Weights of a small transformer language model.
Architecture: learned positions, tied embeddings.
Training: a variant of Muon for these matrices, 8805 steps.
Each number is 500 + 40 x the weight over its row's rms, rounded and kept within 0 to 999. Layers, rows and columns count from 0. Numbers have three digits each. The size before them is the row's rms in percent of the matrix's.

# k: layer 2 attention key, 512x512, rms 0.0382, rows 452-511, columns 0-63
# q: layer 2 attention query, 512x512, rms 0.0411, rows 453-511, columns 0-63
# v: layer 2 attention value, 512x512, rms 0.0438, rows 384-424, columns 0-63
# o: layer 2 attention output (transposed), 512x512, rms 0.0371, rows 384-423, columns 0-63
k452 079:483468478528424435473505441488497473566493531544470546433445500469537466509538408555471495488496526537519475542561512461504540498519505439445538482518553518560566527530528497520476491503497561
q453 075:474411512405570479461478473528475463459522601549490481536576528486563486511587576451514490523421520558457524453495462467480433490533480561579478511389484542462500468464488498540503482454519521
k453 080:533455539494453513517549468480532537585523473486496496448487475453443516462463453476552435456494473491425511518575479557562502542462555501530486536518443462455553529529463497449491511505460522
q454 076:562494463553529561521536444437503385466555484551500503551452553434441460475435489499434495479481522480514498555527511488498499476563550555454494465493454555544520503500548460548495492428450492
k454 077:486514446441525547523533565511479509503463526429415516476448532558522539537540456437482463606493441535548473496490507498469481542474497489445488555498622469499478501528502549488500534506540542
q455 072:508527578531440452560447483535446500589576542536524585571511464505443473527505469494566502463529564503510520436477438468518484511574571488509542511496466439501556508524430476502504520470493476
k455 079:537485500490515489456559482500560478559486450449531478455558514536486526521494483514453433541529527590500402499523475513461543488483438489545482460476486571456530458433544508484445478591454504
q456 070:523472472481534508411552522460491537397528532407516465452544582503445509493555505492435446484497501563533564480532507594506509600420513514602512467499509517521364541555533583522576508489544485
k456 073:505462505561467511562503424509566474570504515591502535451465517523564467491508511511538528503551528523469428510496525498509532454500484464449474429533507510460583440480467464512523572526473544
q457 076:441544437619472492496472502438439508481509488536560428539452574512498500495479523484515481474511475574551505548485542464564463518443509419403490562508550549529498440529517550503524476457439424
k457 075:525555497480481553483558524537528562561470522483500489550485454500466439474462495546451507561515516408416565443453498533439580486490434511538480484510454461529515515438463489452437547607466528
q458 068:544505532544476579556493459567531441533525465563415450495572545523609477548519500466482507459608486426474456551458526484525535502514539539410470504556524509536493508544436522493495483519502494
k458 071:459542491537516523530497496473447498507559542444598538502448466530392496510459470460553563494437534500505497463507443546478509505533540476508539512443485498456513402429541446572545513465545448
q459 076:452454492538501512454484498419426500557463451568461557564451460508512501483524450469484508544429453497500486485522497588501478489499532525551521535557472564540542521460521469517430459510449480
k459 077:485474586475514434489474483554523526481537524444607420449563553550453560488523525497585513484560496467509480564461507500508523488493534513519425535434489499484532477512499541586458491497486488
q460 076:436469448545491544531483515491405507501497469544479534458503454532520560483476446569418519476500484535554498505569439554481434517522499438528507542529452471557562523504572513524486477586481526
k460 078:535474551460506494475506442544576543571459514505607414506480487529526547513518603453531541446461526454439523543482490496522504531521511556510424520481558525505454496488480519532576520432500523
q461 076:511512443449502545501590534400459540499579491572582565485438488480446499461415583448502477539474434501502481540555556510493462486536445526480485473474544513478497484485463506493489514501494534
k461 079:465538481509530415518441483626541436494483486517468504506539431478526495497582550518516534416484553511433524550461458527530482482454455479525549466478487481452530534502505472505599530439542464
q462 072:507526536489523517522460480421526542531471556520441451552586488485437487475504547464508528543545506522578527546461494559472572498437487554554434470569468516462490481443470491443509491525489492
k462 079:515448467457503462431497564528457471491528485552504511468491538538538476457537465468499472453517515564440456477556548480458495542522488449450485488476534500584516512528522568530449393461464468
q463 079:492496446484456497511503497579454493582580488562492491527591476437553480490511570506504520559510466587504475473444434417522521516420525496470502511466463498453468471483550445510520537498549482
k463 079:474475457537522462496533466442585497481427533472496534443429540504461471471369452474455530424511484487562463486486517486506489437520554555465516515521543497509506508541479484503455479542496543
q464 076:441521484507515493508524465511505463491523521582468511461536512473524467542554492523520510543440457456467445475497542453488403476463459519538446436531489469547439406520489446493492503608503564
k464 078:439553478480506391461517529533512504438483510441459461574495437468503567435432516418476441461470504540486560527478513508522525497520480527482548573504428485518462527522504493432465558455517496
q465 075:481463493485485457532501509568514511524507474542483501522540472513503501525518423500549559441536494523522572420507424476544526500449559525509496445531508444524556481506480498495536522523525499
k465 078:555512456561480477430407498504498428485498492546530563471499468456466487470435605441499521523500478522531507589479566520471440492531457478478442521501524504461409611486446480485545468494492460
q466 074:486519511540499495537523439446483507486450520498513514566532510523559506500437529543494487529464504501531527476492543562482525490541510536557500463442432495542477452488536505411507507515466513
k466 076:434512472440550463495499524501473538555537542551504509431465521361465505535542511448504458444536489552486520512466480440521519484524560469459462416520531559396473462510477520536475506497542547
q467 074:521543486473552475560515596473488535515491461456476459492535562469522450555484572516526526520454509527524510446542522494456394464530504566470472568468461491520507567479405518458450439592479520
k467 074:435447473482522519499445443493507479469449522538525551525432458483499556460467513504501502380528522484498452552537557550549561509478492460531523477462493533488540434578552490589571501498447478
q468 080:531467518582470490518510509534458464529513507436547436471566525474453492538504524494500539542521459444579497455491466566488538497510539525492529490523509485553538471475510568435485465475516542
k468 077:433483514398522574505517534461488520419459425488532500579508512465525394501520468507454476514483517469484500454488514470493561519541505493518403503458596490453431517570455477562546468468491490
q469 075:519508489495496444536514486528530500554516514516497501500564495477585530473456539473505513451488517543538419534516493475495473536511572485546515533464503503543509602604430469515508526556438509
k469 076:438489526392506488493517489507541496509540470514493430528491487511527467454472549509583535543561481444493539503465578583502531494472529542503401520518518465466436446443553473541477516536492494
q470 075:520540478471443453503433464420505456482548377483516482512574521425454512493433509460537462498570535510541483474550489572508435451537519490497593453459530483542529434469540549413464573481502531
k470 075:554514484475509503499534511535493548585449612512451509418397465507472508479543530497483503488503532492447545505504514469590517538510478520514484509529483463456534472507463393470568520510448507
q471 077:451478516530539496480501497526435529451461539630419502546387549508407488486518492471468496517576502530470483450523515512443517501447509531470571536442495504545506467467520456466436548527543453
k471 077:475562519558456516498474533494495481495468498472576550488557529506551496519468539475495541544408507465544487519439434491502512467533515423519462609486492499459478536499416561465590468575468513
q472 073:561572527517484501443537512490531521543506472499513443544500474530521558525510414477453502483541468455559510478467523484514510505433494559543560476472510507512528469489450499501552472468450541
k472 072:512435495500512490563428473527503500442408556521470542499406610522451541406469559464505481506504497527478494484529511429527477509500487404510519521513490483561396512548513520474429542493541508
q473 071:476458502481458551503454536469492484460450501458510480481474447527574595568614475493445438452490482514471515491520484464506463497576494508527487486510450491518498571513545480517438563427437489
k473 073:466533547546539514499555492486523525421485507485453571545547608460470497486458517477538552574484485524494466449537555480483477555505523505520511525536524549496441466454518511501522422489551473
q474 072:553504565505459547447468463515476428456550539516514507476484492520453429478566517534536486480453503542584564494467538519589539535520468516505533518553496517559469516491488503510598439508519516
k474 074:490487509527466440439540525484475514438533443548527428569441545498533501455513463506490469563516523539467468542601448527472512499515495451478492392492471524476486513508498489485437462470543432
q475 077:485585497468535561443521594457497489574457504547456444520443516515501439532497537425493490539521477454522489523414496479482546490525465463456501484469563475470511467426475509495519526484489448
k475 083:472481514511447462606419406509502522458528553495553551529470535491481471485542423475525476495597488556443440492499580502548496475435511507494542584477453497536492539515501591567551536590511548
q476 075:573541536521433529567520437463541509489492490544528457461472571527449460474560421503497518556465476527478580478428478605489532571556464502535478542501486483519518572481521449500458457521442518
k476 076:478444495528473516452528472501436552536532463477510504563510417539527576456517494488534499545555440505537494496507477491525508447490531506480467532542477515454429508514519511510506508505512528
q477 077:479544409582479521515454435496522536540571490509508539515518493561454457456537531473462472531522516478577498508465501497482480506486441515483512418561511466505477492524504458442484451511519532
k477 076:483525448521541464467545534469520449501434576482474537528472506494517530534484447456501488540512463489490470513509518509489536477520471484431481496461501524521514417480568507503446560521536488
q478 075:454502473525447526480547492437545506506518539483526551525509514615473534487489499512507495515541433510491482524456516507511526408485580557525510478485528502501466455443545480555470520545542466
k478 080:499580481543537523498494478445505540466451447514498509494394470501514454458535496445498534528536473496487472447448571521563495527503421490511543531458527448513453423492436532440514517497471546
q479 076:521508460494496429460399428463508508458487509542484559573470509473558578460496495504533445407513473485475444508529566533491493451561422573481505526471456463422504546482467536459461450522454515
k479 073:504483480432474527510583536524510516579474512508525474503515517486487486470568534499459510550590519486469547505492403447491512514469477439475555504474526503580506457472465421513597526511473471
q480 078:556556480518543444461507447536590480497505564479523547507523504506464511484530520485488420464583501472498479469486494419516566510598527538523458467453484534533547584563516512533451452513532505
k480 080:539523537569468478499517457457474455533520487474538527477456526516460548546464451519527514479458545520462473534483480550526481487484466455475504488586495520541477467430543433472533539574444549
q481 076:482476538518521483554543553495483446554499459486546543504518462443523533601515451461538465512463476478447470528557426445480459495503494463509481527520546527478562501523501494523531573470489526
k481 078:506497472506478603521434422474618487463589590512461521410535499492485515427483467500536427530483500586511498503456509526515585487525529541544518408500478528480491481543515461458456441500465447
q482 072:486453470506437539520511444515505454496449484518500513540494520514526440470455534470504534564578482513480490464565452508536494489502520522544485535494558489460476535478500483422497516429527482
k482 071:508551483490576552446480478570519517520409442507430483511510431506441542572495477478510525502465473450470457515454524454466441471477453497530469490563482518505517476566470516502473573523527521
q483 077:507446510497483570587511489492452482492525504589541496491540479470544461522498468478505544544559529488457572535460512500469448449490479507549535420535525581442503412500514458437439526555476492
k483 078:508520489463508463470477550539531504504511468563477512500558520516528490495491496464504519529437474509482441468495475499510529585521565488496453594429434463520549493455495564499561500471521502
q484 077:471531488482457496528534530510470513550472545495446498440562496493480493543473514471461536479467419529522472503528458498534486511519489607485487484538485524476482559506532446456450430527485477
k484 081:512445472530508541460552531545473457491528466502467556535531533478474497488424595534531503452488543523490514508530505537472508527456514415513497522442500509517534468517470418460492516451452473
q485 071:521488446453469537508491478491548529483519429486543478536463484447523461479451526453438488469513454484516509494511486545539406472516494489483465498401542421545497475521459465557515525544540470
k485 080:468551501541513449521551526500420488517465513520536515530542512491505521525446463488463460543526528492508483469497526435461503506448624500501425455534500560507487529494487495517516475455506494
q486 075:563532458561501486533512496446488555459446544551399501489530527510451479495487498522426472540532531479552486528462483511565487520517474478475505538525464454554502489529466537532456440516453523
k486 075:514503519470511506533569528520536485516484453514513537491453543507515602465440523545526541407502476485524558519505513547438546447501515512476487474426499493485473512416520495452480510476499465
q487 078:492520527463563533518433470574556510503534463509551525486487425553497510511523461599491473391524534571491579521465536539487548505489521491598519561460441547505504461523487429508556557500486506
k487 079:494493453511390426501467529488535420526442540516497543443525497512565529465548495421451466567449453446549477508541463419530460501561536468511506413576535480531483547500495493537542435537468513
q488 076:551478561598504529539553475496493491538459519534566500492506475535498517559544514500520520474467497547537462523476515470526529498469451450515465482383448447430539422526534490503455551562482605
k488 082:470498462493468503456437595498510521503440528472458509504538453494478476461496476460542633516458491465506535458543499478466430526518489475549419575555576463552488584535498475516517488489508465
q489 077:457404483430515506562543479551447522577524505514489520471502487442501453496498490522550529505551501532516489500425505496472468468524468451522504508491445506481490541465485447547513507547496542
k489 078:529564533504535487456525511589507530501428508500539509518493508512474510566501559407525494530412498473436490490489510549466522525520528526458518526544524469510565483525495554438469436457511465
q490 075:519421538481409407506516431438532501527469450469558558501505513550425464471474542502501497433541457546533436516527450537525533492433534535548507438528527512495518443479457538526488493455529504
k490 077:505554489467550557499504501565528484538511524495463408487514515509538512476482442567469510551439476529424529486584542470451534509492455425475483484450417459524499510516491482452525456558498507
q491 072:481418534440490485504493504436460457433464386534519502467561487574522477450414507559453487456489456512597520447565503530497495531396569498473462534540533428476462483467513491472555431496513481
k491 075:440476505521502520413539582523493535533453531556504505502470553508542523541542464437529513507518529490408477488505502471499423483551560552558518455441453616509502485554527495560516578490514497
q492 074:504502496532534593545517538585508468412546556493516450601482509584431514521547492459474511525575570456522456511506494497502570537476441575510535463535542511471517495527496465463490538460510480
k492 077:493488500510486447434488451487522545457447416569471446452489513437583520477467488585523534509444487460466463469490529465521531496454469476525530547531473529531491507488572543461491421515564469
q493 073:458532451530553497475507520564540549474508387494451436552482515532555498519491529497536472532607478568540466541484472549478490504463454491484523555527473489520533482531523467537513479470455474
k493 075:523480584457496527550497500451487434498429561427561524495471483500528504476508536506503482538435509470440525510471485453475518492486508509551570478462543535494479522405474517492523539521497498
q494 077:424515507476563511501496510451477481469518437509552570502494530424527516435513469486527508497579483483490505475510565570522438501538499573489500441503512538487608531502495520495522573528437528
k494 080:548542427489442489519440520468522503566474514482488528449447487522507481478455527441446536500489498485472511566489449522534549509458510499505490556517462434463444421494506586556500470475510511
q495 070:607545507528568449510511441510493511463508450552465488554386526508508513515467471509560463515489488511480473519461513532478445490503446440428512548480513462489498545545505515440470576515532561
k495 074:477535456460504558495557570513513487518532522383504487507466494506477525470487515550469470526539477466473484465560456551533587481481439502564527481497464539505474519478554499558488480561437434
q496 081:482431492491492501472485499470495467488557504524470530527474495524587569541487510533505522488489441447479452489515526526507434552424501488548536499447518442505527444554452485482442519411554591
k496 080:469560462508590537442528482472538464458498488528475494410524473531445459496484467459466441542498557443462526616536528535443444480515478537465455531518476504490446546518494496477516509568527481
q497 078:556507440519573557443487484504435509534557457443471444527498532539496538458514457533570436392527502550485484489480494462559453569537548493415461474469460487438494452489533435452527503488520570
k497 078:456526496519414436525589524511554526466456477572488503469467510561523495491427525455515490538471476451534554509513514538543458476526522475532478504470536481456468575570518521489469514518464460
q498 072:514459499564467493454535489500436539449560437535456543523417444506521440489422547477544543447476517476487462482556513555477509514424428484528443511481445579499479541506485530508529561473442541
k498 073:543461561581479556442468512507518504535472538462485500495580582488407489521479520501513423535560467563540555508529411480488553486511536463496556556511553446532502490481510496520530530441523434
q499 073:550528539490480528491449467543466516591557527439526399501495503449481449486373561422587467541525453464502502482539439534522481545558493571533540563525472535467510481472499507506410477538454554
k499 077:478474446522482490516426551572502462462465479530468435520544449496526553458581504504434527478476482446440589498525555459497430435517497539498441432531468510487516575557515482485549489576486528
q500 072:437498533595548528496491578452506454602427462588488483509529511503536511555551462470435563510469471512561497529538540449432501456548470454551517463496475462503556494436505491494501548510491509
k500 075:556521521416480472505474510475491505491523547482518513560479497472434513430494519502556467511575523493462464512499476573533582533462492517512459558526485538562493481519499526468428440501516464
q501 069:552565443536447456549564517489492463533479511466436567474537556537527381470494566509510464454478442524596467490473567562483492448573441495517538444498558499490491453547617502532462509500504486
k501 076:445485510526582576508477512523481538459555520438492461513446501491484570569489518462459512505507522423435488497552469460493528523434511472466539454450411534489491588534450410455485447484531481
q502 073:457510485514463502463518469544529552503529516436521495536526465521439495441481546449472514585487497636545551450528444449488499495442489458442463516526452483489509477511516497487494507540519487
k502 082:488507448513517476506468508483538448510429488468421576497492456561472445532548541546487475417496474467484492569482528508494518452503462545475588521576479481487478503440461466452389478523486448
q503 074:531491503430508476512508454580549555557549522516501431531582456513489446546546520505511464425455521587524493552461514505470484466512494513452488432515489554509511549505540514529557456464559451
k503 082:510473436508490527499454471449459421471494490523517515482480527505530525444555458443437507542489482444443458459583429461491467541526516476477504506499548476537551472516436513476471463464485528
q504 078:483447478565526450448452448535485502533467497476490495472525431468391554520524509480539471466468469510408531530462560480528576530548565502576442521566455511531484536585497475465474401489558500
k504 076:544510479529507511516502533525495457413548495545469448504453533474498441552512467507472432517536546486581510460557368528445498504463471498494521490439513557410516442472555492526445537499484441
q505 073:513582528533488487442502502506529506539521478478553508562488486529520437476466510531515531437511460523501492549488510478405476448501533535451485567507498490520485553446503494458461517435491501
k505 080:431497527487511553525451501439523482499493521471544537471535431473464512585498474414439478498446485450524517539467445453505441543502507429491540503519510492515493447526448506534561480555534453
q506 076:477526531578535482455580523436482469498479489524505519516532512553570498418511425515581547490493447504504441529424482510441547478520508507477488566465460518509491570510500468478517454509558474
k506 081:514528494452483473510528461550499487552503581458506482408532530444460503566482519500517437540561578487486524522518457450537480558487571485486466476486532545553496467470507467519491510522503523
q507 075:418536497474536487452473502553499416486492490400530475475475544470512464512468504514489501447448496504500549516444501502517474546487556507500502512537429469557484562508458465546490507461563547
k507 077:451539448477604493487554465485484488532534500469468548460487458497502600507509480549540472578494573519470423501492515475497474470502505452534509447481478495502481444446536539457497456548527520
q508 079:460487546439519540490445518505437444500441552474601489488483479489493553529483520517478474510531522499496512532480473554532528475555483522579444569492542436435474539460468490526568527473486449
k508 081:465497513603545471486482506613485482467479466469444476487524475541479413524489555473511553530504499499534468604490544483525475484463496451473552495456411471484490440565525430530459483480499458
q509 079:593477514510536462534510470480444480502501505414477511550575474515511433528481509512506531535473465454525524508599518439492471499527463518403504561530522487483528522557497458586564527513504544
k509 081:503450497469467468446489493531547470499496516561548553443536483529513547458506481541510507502487501481438559527468527490485487490502488509596559486549537543507494470470428510502502448464471511
q510 075:454454480507437528454494534454499501544557519498519525521534506508476490520510493445501526520436477463522524552529484507476482539499593522550460474452483509503534453541501474404471473409499476
k510 082:494485517542501546486504524551427453502472527430488556482529498565478437558561501492539472525506498564498481544501521542470517515497503547478491502553516560493428531478451477583553510440540448
q511 074:519499451534528494448464544584459501487478479444467513547538539401500496521526562505530457559549493514448544490531521557461470567580544547484471448472500505476499451519510383492478507431555523
k511 077:484498527468486570518495464463510472519589538524488499460509544543446502507486441548429518465465534520532441553530493441541539510438559473487477507494556581520508548519519533457460487439506491
v384 100:512524520544572447552459434458451512479518498529519562442505504387420502508549512547467459547549472508490463521544510540528564504574408501593471397481574490569540454520464496559520543487493456
o384 107:440518533451473524439465539517541429516445588448500518515486483520509515528472505484516466369464570460513471461513495522397493521510534544501536572531482476487491583438480501406451473544563489
v385 098:537462560540468504485523498518533442555537506550445503455491485521463506464513535486438519499517460471519497508475495530517486482572608515498432540490515504479416551523450417484505531517561446
o385 102:425484544486500487572459580475519426576399537518519455410460482466425484549504438501441551485548502473504400509500486485591513456438472566503589550531478488511440451496507563548554509509427559
v386 104:556542532512516476485459468473420446480508447533503516441504481502540559493526480482505519552383458535456528457524515552492531489398549499455508477500557476483517465570494529533550454509518482
o386 110:532499452522466524573445503520493517506530590462471501549529446503506475522464533504486515434587520469471543467568454452472491518495471488462532579495458469515505495445511486548525527443472478
v387 104:447613525490495507578567545466578503468479545489502539511471510495465491549485486506568504526445514461476553535509570478443486525479538501538486531491482492553473459461429479536532448505465477
o387 112:488473504485515485456499488608409481503524544490584433524544448467519480432495527534520522563554481551484429419514459430482526527540402571473527444509508543487542481480522504528470499443523615
v388 103:465462546521500470533497507582553507522455513475474494522520485484529503483523464575495476545446488468531548430467451501484521482409510525412593523508491525481472520487443556480451512438429451
o388 102:504391469528516548509482534525416539506537434544598512481595528429498518528520505495544513440472448472532542525532539513492470521503495498588434445453448504518524481592480412485513478533603449
v389 107:533501447492492489552592555491459489449480558475455498553455485506520457497551507473511482584556514506499489499518468564533533515465513444420528582511515466563433482469477523574513503586468509
o389 114:466471482513519548516538561573553477502468480561535495443537479440504487458480459485489488499500451469492515530391492526488481451528433614565526472505451545430552533449566496469488510458475536
v390 103:502528504480456538565482428490523530507553507551434478502508487436558500520495497431484454545465495504517514475502533526476531486498591516526547523458542512484478500530562463537510459465543545
o390 104:536512532557547494506548527534521452500494503473435557505528504573498475480519431503502448511581472455471483545482414497509506456545442491593497443540474442532454501464484494463487564469480464
v391 107:485455559478478562533510521502480466590518430480471456492494497496522477552480506573501480457556528464505506468490503474472424515406514538520521572541529453482449475531499552538543494516441521
o391 110:431486457495533477485557473474532471493533537467554489511487491560432556481543558497499505456472498511457427508490529452525592571553574470500485514528496439438553447560483487520495466451553535
v392 100:539430536467560526469559468489463516493593531482428454448444460461509496553473475535490586449498484484424500492506486542528523507515527509523494539419500516505450381523493497472494421456481419
o392 108:498549532571519468527518478466454464489458524469470556438540561501499566533515586521502455465527481478529512537479508449530495498509481494550551488480506537526540559468571454552486477513546542
v393 095:551507455510492512548467496489512479493455505472505522472449565503464518495454535487510441493493481491552498455493566435506487534507501475541534483521475484505498508431491492456479442489514533
o393 096:445624529476546501583508481456439487474448544513497479501476493473456476508564556507492505540544479443480483503401547484497558494494457468460521474562590467474447447465522537494445546537479448
v394 094:546516451451500515535464495488558425568432483432453566509541567461451499485482470541454537426611466531513457534486495515465493497506411526492522433480460501531572460501503557501449523514460452
o394 099:476538587542513503507528566464518484497494510477511455497470543491536532490512544557524455480471556467466532506531555479428506498555582525532481498508458493501490554523546476478490481470528574
v395 093:522436497505473520518492545567505498478485588449423511537529476497440539510469526427530494440413504500534435522530503587493528471537480448492441535453502478499520451453512497484503519477460485
o395 099:587511538491491580497512435466483555514522468537572443507554565472479458539522459436480494582569559441498490486539499529483459472432447582481440422489480542516463506477508557472509515494482491
v396 095:477529467475487460528517536496517577483521510533533456464524575550535539476556551416463461472472508508449467441520437544482527533537486529474440439554448524531488542521473519612589512426500481
o396 100:561504497500510508483464524483489548495502503489484508481479403487571453501515433460527546522504415534502471463570517505459500505518460489497570590491519569483540591497503518433518454524508507
v397 099:523477486495441522496495485508517501499452516531559571576474541462562497490477564478480509454497493506571456552556491462498499502455510520482575509515476491525483604594471474572510510519522489
o397 097:564551424528530414524485569517543502523520446446478494501452479498549514523513462503534519470484555527443567507440472438504493473447509572535443447494494482511506462459499463438545507564467598
v398 102:577490517532430504590514494524513532560502483512493512543470466463511520414504558528461530474512545479518416522491447500491522569530556452436519521529541499507453523515516459562487594510478534
o398 104:530506429487519506507500477453472501516446509504479501480563482508479517518479425483555483464462481547471525511462524472486456388504413464468532449483487467508567462494461503449464484518526528
v399 105:569565491500544548495534460498462533443542534551552472445503476541505428484513464538472528593462465454515480567505443516444531528463523509462518466484564484486551551518523571538535494567559496
o399 108:405483451522504458477447561433463498493468509493479543533550558466533575534485534537535460459531470570505495551477539488551525526546523496517428563478449532508491498542446421485467514496446523
v400 104:424592519478489454508509408537493505459590469444500482544525415524475504519513464495407503502563455497470505517479533528477524505491441456560484450533504542489505496514543535480448527561517474
o400 107:524523523536552579508445476445460511465456517500507544477505577454461523432507527435546453513547492479534469504528465598519421448550502501481520527540516506519490522485459476472472432412521463
v401 103:526562480494456465575474482436434474545506500476485539512431511541527567499528465577572495468485504479475492463461479543466492469504520514534471479499472440482465574564529483426514524405496533
o401 106:526521557549496547509519494464483489507513543495526427435493450511512477480525505497454475498525518516467510502508496392508447612575521440454542478553511478519556465494567552522494507463496489
v402 104:430520448401489474493520502490512487410516536508501501473522485581471451513497434433500484436498476526451424452545484591476490503457496526447463565474430472498536496590487570374457454475517487
o402 109:513467519528438564527469444528487483527576457436470537540462484412540519511451562545470471467477522530552510502490516487522526528458460510567488494533500499502457546440502415508446559447423446
v403 107:505489494416534560520519510557469513513549480475506504544522447562500449506464492527513488420461515510531481509454445529497451539440518513431611519460492496424520549510482519502541548527490492
o403 108:578498529534469489522472437396477499440469435507492543516463545496477548506594518494525559508560529562484574481490515483477514458496514442509388512497509501531471451557592473477479472494496512
v404 101:557498523542505615551495471513501510527527475428483486539503497490459438473551496451440522464498537549558507479500502516467509437531479521573492526576572482506507458448515456431521546547506473
o404 108:463493481420430396440480505446544542468501527534519465474525529605500561449486568483522475563505462544436576483463513507471522574501453538485489461520466502498489547526472525533498478513545463
v405 102:506516490462412541562467477500514531559520484552496491590484536458535514531441533492475515475531484457450535563525510544512491576428485462497496435461561491494521406516439498532547533509531459
o405 105:511498522545478558450534445457467513507475482444521517456480497532494440477528454487444583536492450559484458424472506475460535456525550422471522533522493446468495494487513514474408466516449539
v406 097:509532462483497517509517494425571519519549528490519520553422552526527513498551545494536527550567532503556480501516454490492482472521524485541506525520506494601475474502483419449422504546381432
o406 105:524487534457480534500434532576491450545452453508483473445494427550492478532502470493461493482414458498440447517536535552524410508581477493498568507467487503462527535468548490406516530448504559
v407 099:515491541485515489522535541519593550490499512536541577496527502460484456514483522544460473565479504509371534469505426470530475509486443591427481541555509492478517554526528513467452516509437516
o407 107:545484441514543441470449493531536456489502485481532449453466421497519549438483459501520534445476500468573572526522521488465523522432489484592474432487484421526538477537500481546521467447491464
v408 108:477469530553508551537493481584486478496440530470415534492512484525526480487451531480500535509472472470507524456436482454481459512469508475488518527497568467428494480382517398484478461470463475
o408 111:493503541485475466488569491450499597483518541466539446470521479423397478485483450516486470541499479525517499484458541509538528554490520566490457482511472483556497488584524563544516548456532458
v409 101:491481460530508577450528448474525428491471534466510491490496468502397431467428501517464496515508519545578489531505531522490556491563457469501473527567511463544563503491455496483559438482530504
o409 106:476570550528446496505496475543471479494489476563472552508465521486497542533526537553488525516504568508417473483531468522460495538498495533499496428499492520422462461489514487429458563500424491
v410 104:549505516495504481527490476431495544471507491454502513503483511501457592494549526572538486510466509402561528465477512478515511508553460544527443451496518493560464435446528554569552489457458505
o410 109:532501471467489450474560501531495476510516465485484505503530477527574515481442494456476461469565416504522430509417546496445444486484531540516554428529495540425516481570444490482432472542560478
v411 103:471529475505489557483509480533534530449458506518394489509460496549423515532510530527544459467508488550499540503514487540497506513517499480429537530496472509581549522531460452440525496524563545
o411 107:566582467537513543586426510401544509555493467560524531496450552555532474466517456533485504512454473508394459520490515510499509537549493438511523484494508552442438518490514510537578577469474457
v412 105:516412511499477509484502533594552436508506498469508580541490388468394489487500504504456542414459488528520467538474516544510530448495491542557505523471481439502498524469509404475539521542532563
o412 107:492631558487502479467505488445439509482549392536472499456459565461491521454518530494505456538588536419524531453464511499481502499478521523492467492536512510496486446498470489566489519502443476
v413 107:481491492505480441490500439427465546406531499521515496495495523460499527487451523481505485474435540446496530563374466463542537463505467483517500549501517434509524497588483487499465568525478509
o413 108:497539518564491414448503439528456447519548519513513520535518524549526507519462499455515415520518459547477454482529507491455475510481622440495438459488515570471471468473493501506504493529528454
v414 099:537522450506511475510495525526473468505548478541540449492481484577527444480533510529497520501492484533447446521481508539468529465500557491464528412499547440453519554558470504463479572489438441
o414 106:577480511507478509507529510482521521504461471549484507515516499381501490469497463459462524452522409505485558514493528540464460494462469452482556541524488503585564491532543428485457536578483573
v415 102:488472515527483488504562506528544466443565442529401499475527512473484500512516494495407478485493486438496457513543494503520503514460489511554509544456485515450464482596494460419429489445519514
o415 109:502560466477537553522462518459517512533527485484523520495485510441430479489515474479550529478515520479495547482496456451465540476463487465438493482507502411517530522514521567517478519557453431
v416 097:477558463508527488512520519541473529544518511515509565469492472475545473487539508501497456499505520539579500539500461450466442530426546533461463450562508513504520455477454501511532459461544553
o416 101:463463461443501470506483489472510463491470520474504511484494541504482465492460486520497488520478506474438459437494612512479482431601488439442513546444459543501487504523525498496454512499487508
v417 108:508476454504494534560502517511528479539553511478512520466472526593449505515505518506486448454473440478454516541462431513485537501552478441506496496468459502507474547424523531489528517577423507
o417 114:531469569459527500513515578490494541505437582483454515510518525490581500464390527498518484497513526532495478467524558498538390509524548466592484480436533582467528482534511408502467528450552480
v418 104:562535497496597585520503473522585542482501489466512531454500496481558475453567482508467479547545504500486500556420507507481511537539448512513442573521524642478467504540438523458443530521521526
o418 108:527490512460462469444461493517481487496468471512411461436408503470454441547505503511485498472474482466510498489558516570544504404525526479534518440512525431471485483442503524530492422408491478
v419 107:517512431493516520469452553477423455452552427510565478502541460495523490603457458505517535576471537544525521462517532457517488506501526541448546568469485518488533531516465463534595475447489480
o419 114:559476515517500442513519506457495507526470503541474518469488505478503570455434494537522529474501513535536484601547453446429494475495518391562500525574553482584498489500501513489440528558564540
v420 100:513499537509510553500571587500531515449475537525475540522506460513508527446514527467516490540510514478424569448511444465412522542474519480459531497424535497446496477513494499600442479514522501
o420 108:476552457499538517531532477554485466524454424529533470368533475431459531535465506502538488462576448480530436583534439496615487468577449481530504495543514505529469492540482511511433382475450557
v421 101:496582498404443499448499441488454553513421452565536538495490522466517488474499539527451541471493496549498428509546512504551527523545459580545495368526503525450445458424479509559489482517550481
o421 108:497505431541532504460489535500529517484480487463562479494456472466460418460553423421524523477511496464450596509501422448490521490487452470493529607496496455464525580501503551459521504514471524
v422 095:416518478445457455590554522571513571489541467505449531487516563514572536482445480472463551512500500513482520488429521523453511502493467454534499547552454408547484460455482495505551527489519471
o422 095:520476520486502522510500533524523551494520527452571479494454503488492517433540541499500432534473441542462455544477554465542534531534473480490440497485568583450456473527494451466520503495534568
v423 104:539462499502514394504534555534541466517420511488537483523470448483630528485524512485474542460561503554461479522475480427516454546525544464473515598522418510535581596527506487524513495494493554
o423 107:502503475481536598526480410474458562530500473455526469482457486515430429567496495511517574545386504491541474455499551492497539424523451614557485503462537440485576438429467557544496451531471468
v424 096:501537565535507487543468524458477499541517435483426424543453539500519554453476516491487495473506480464482506553481557559533538449516452425458533471496528479546538597467517465505433492526509513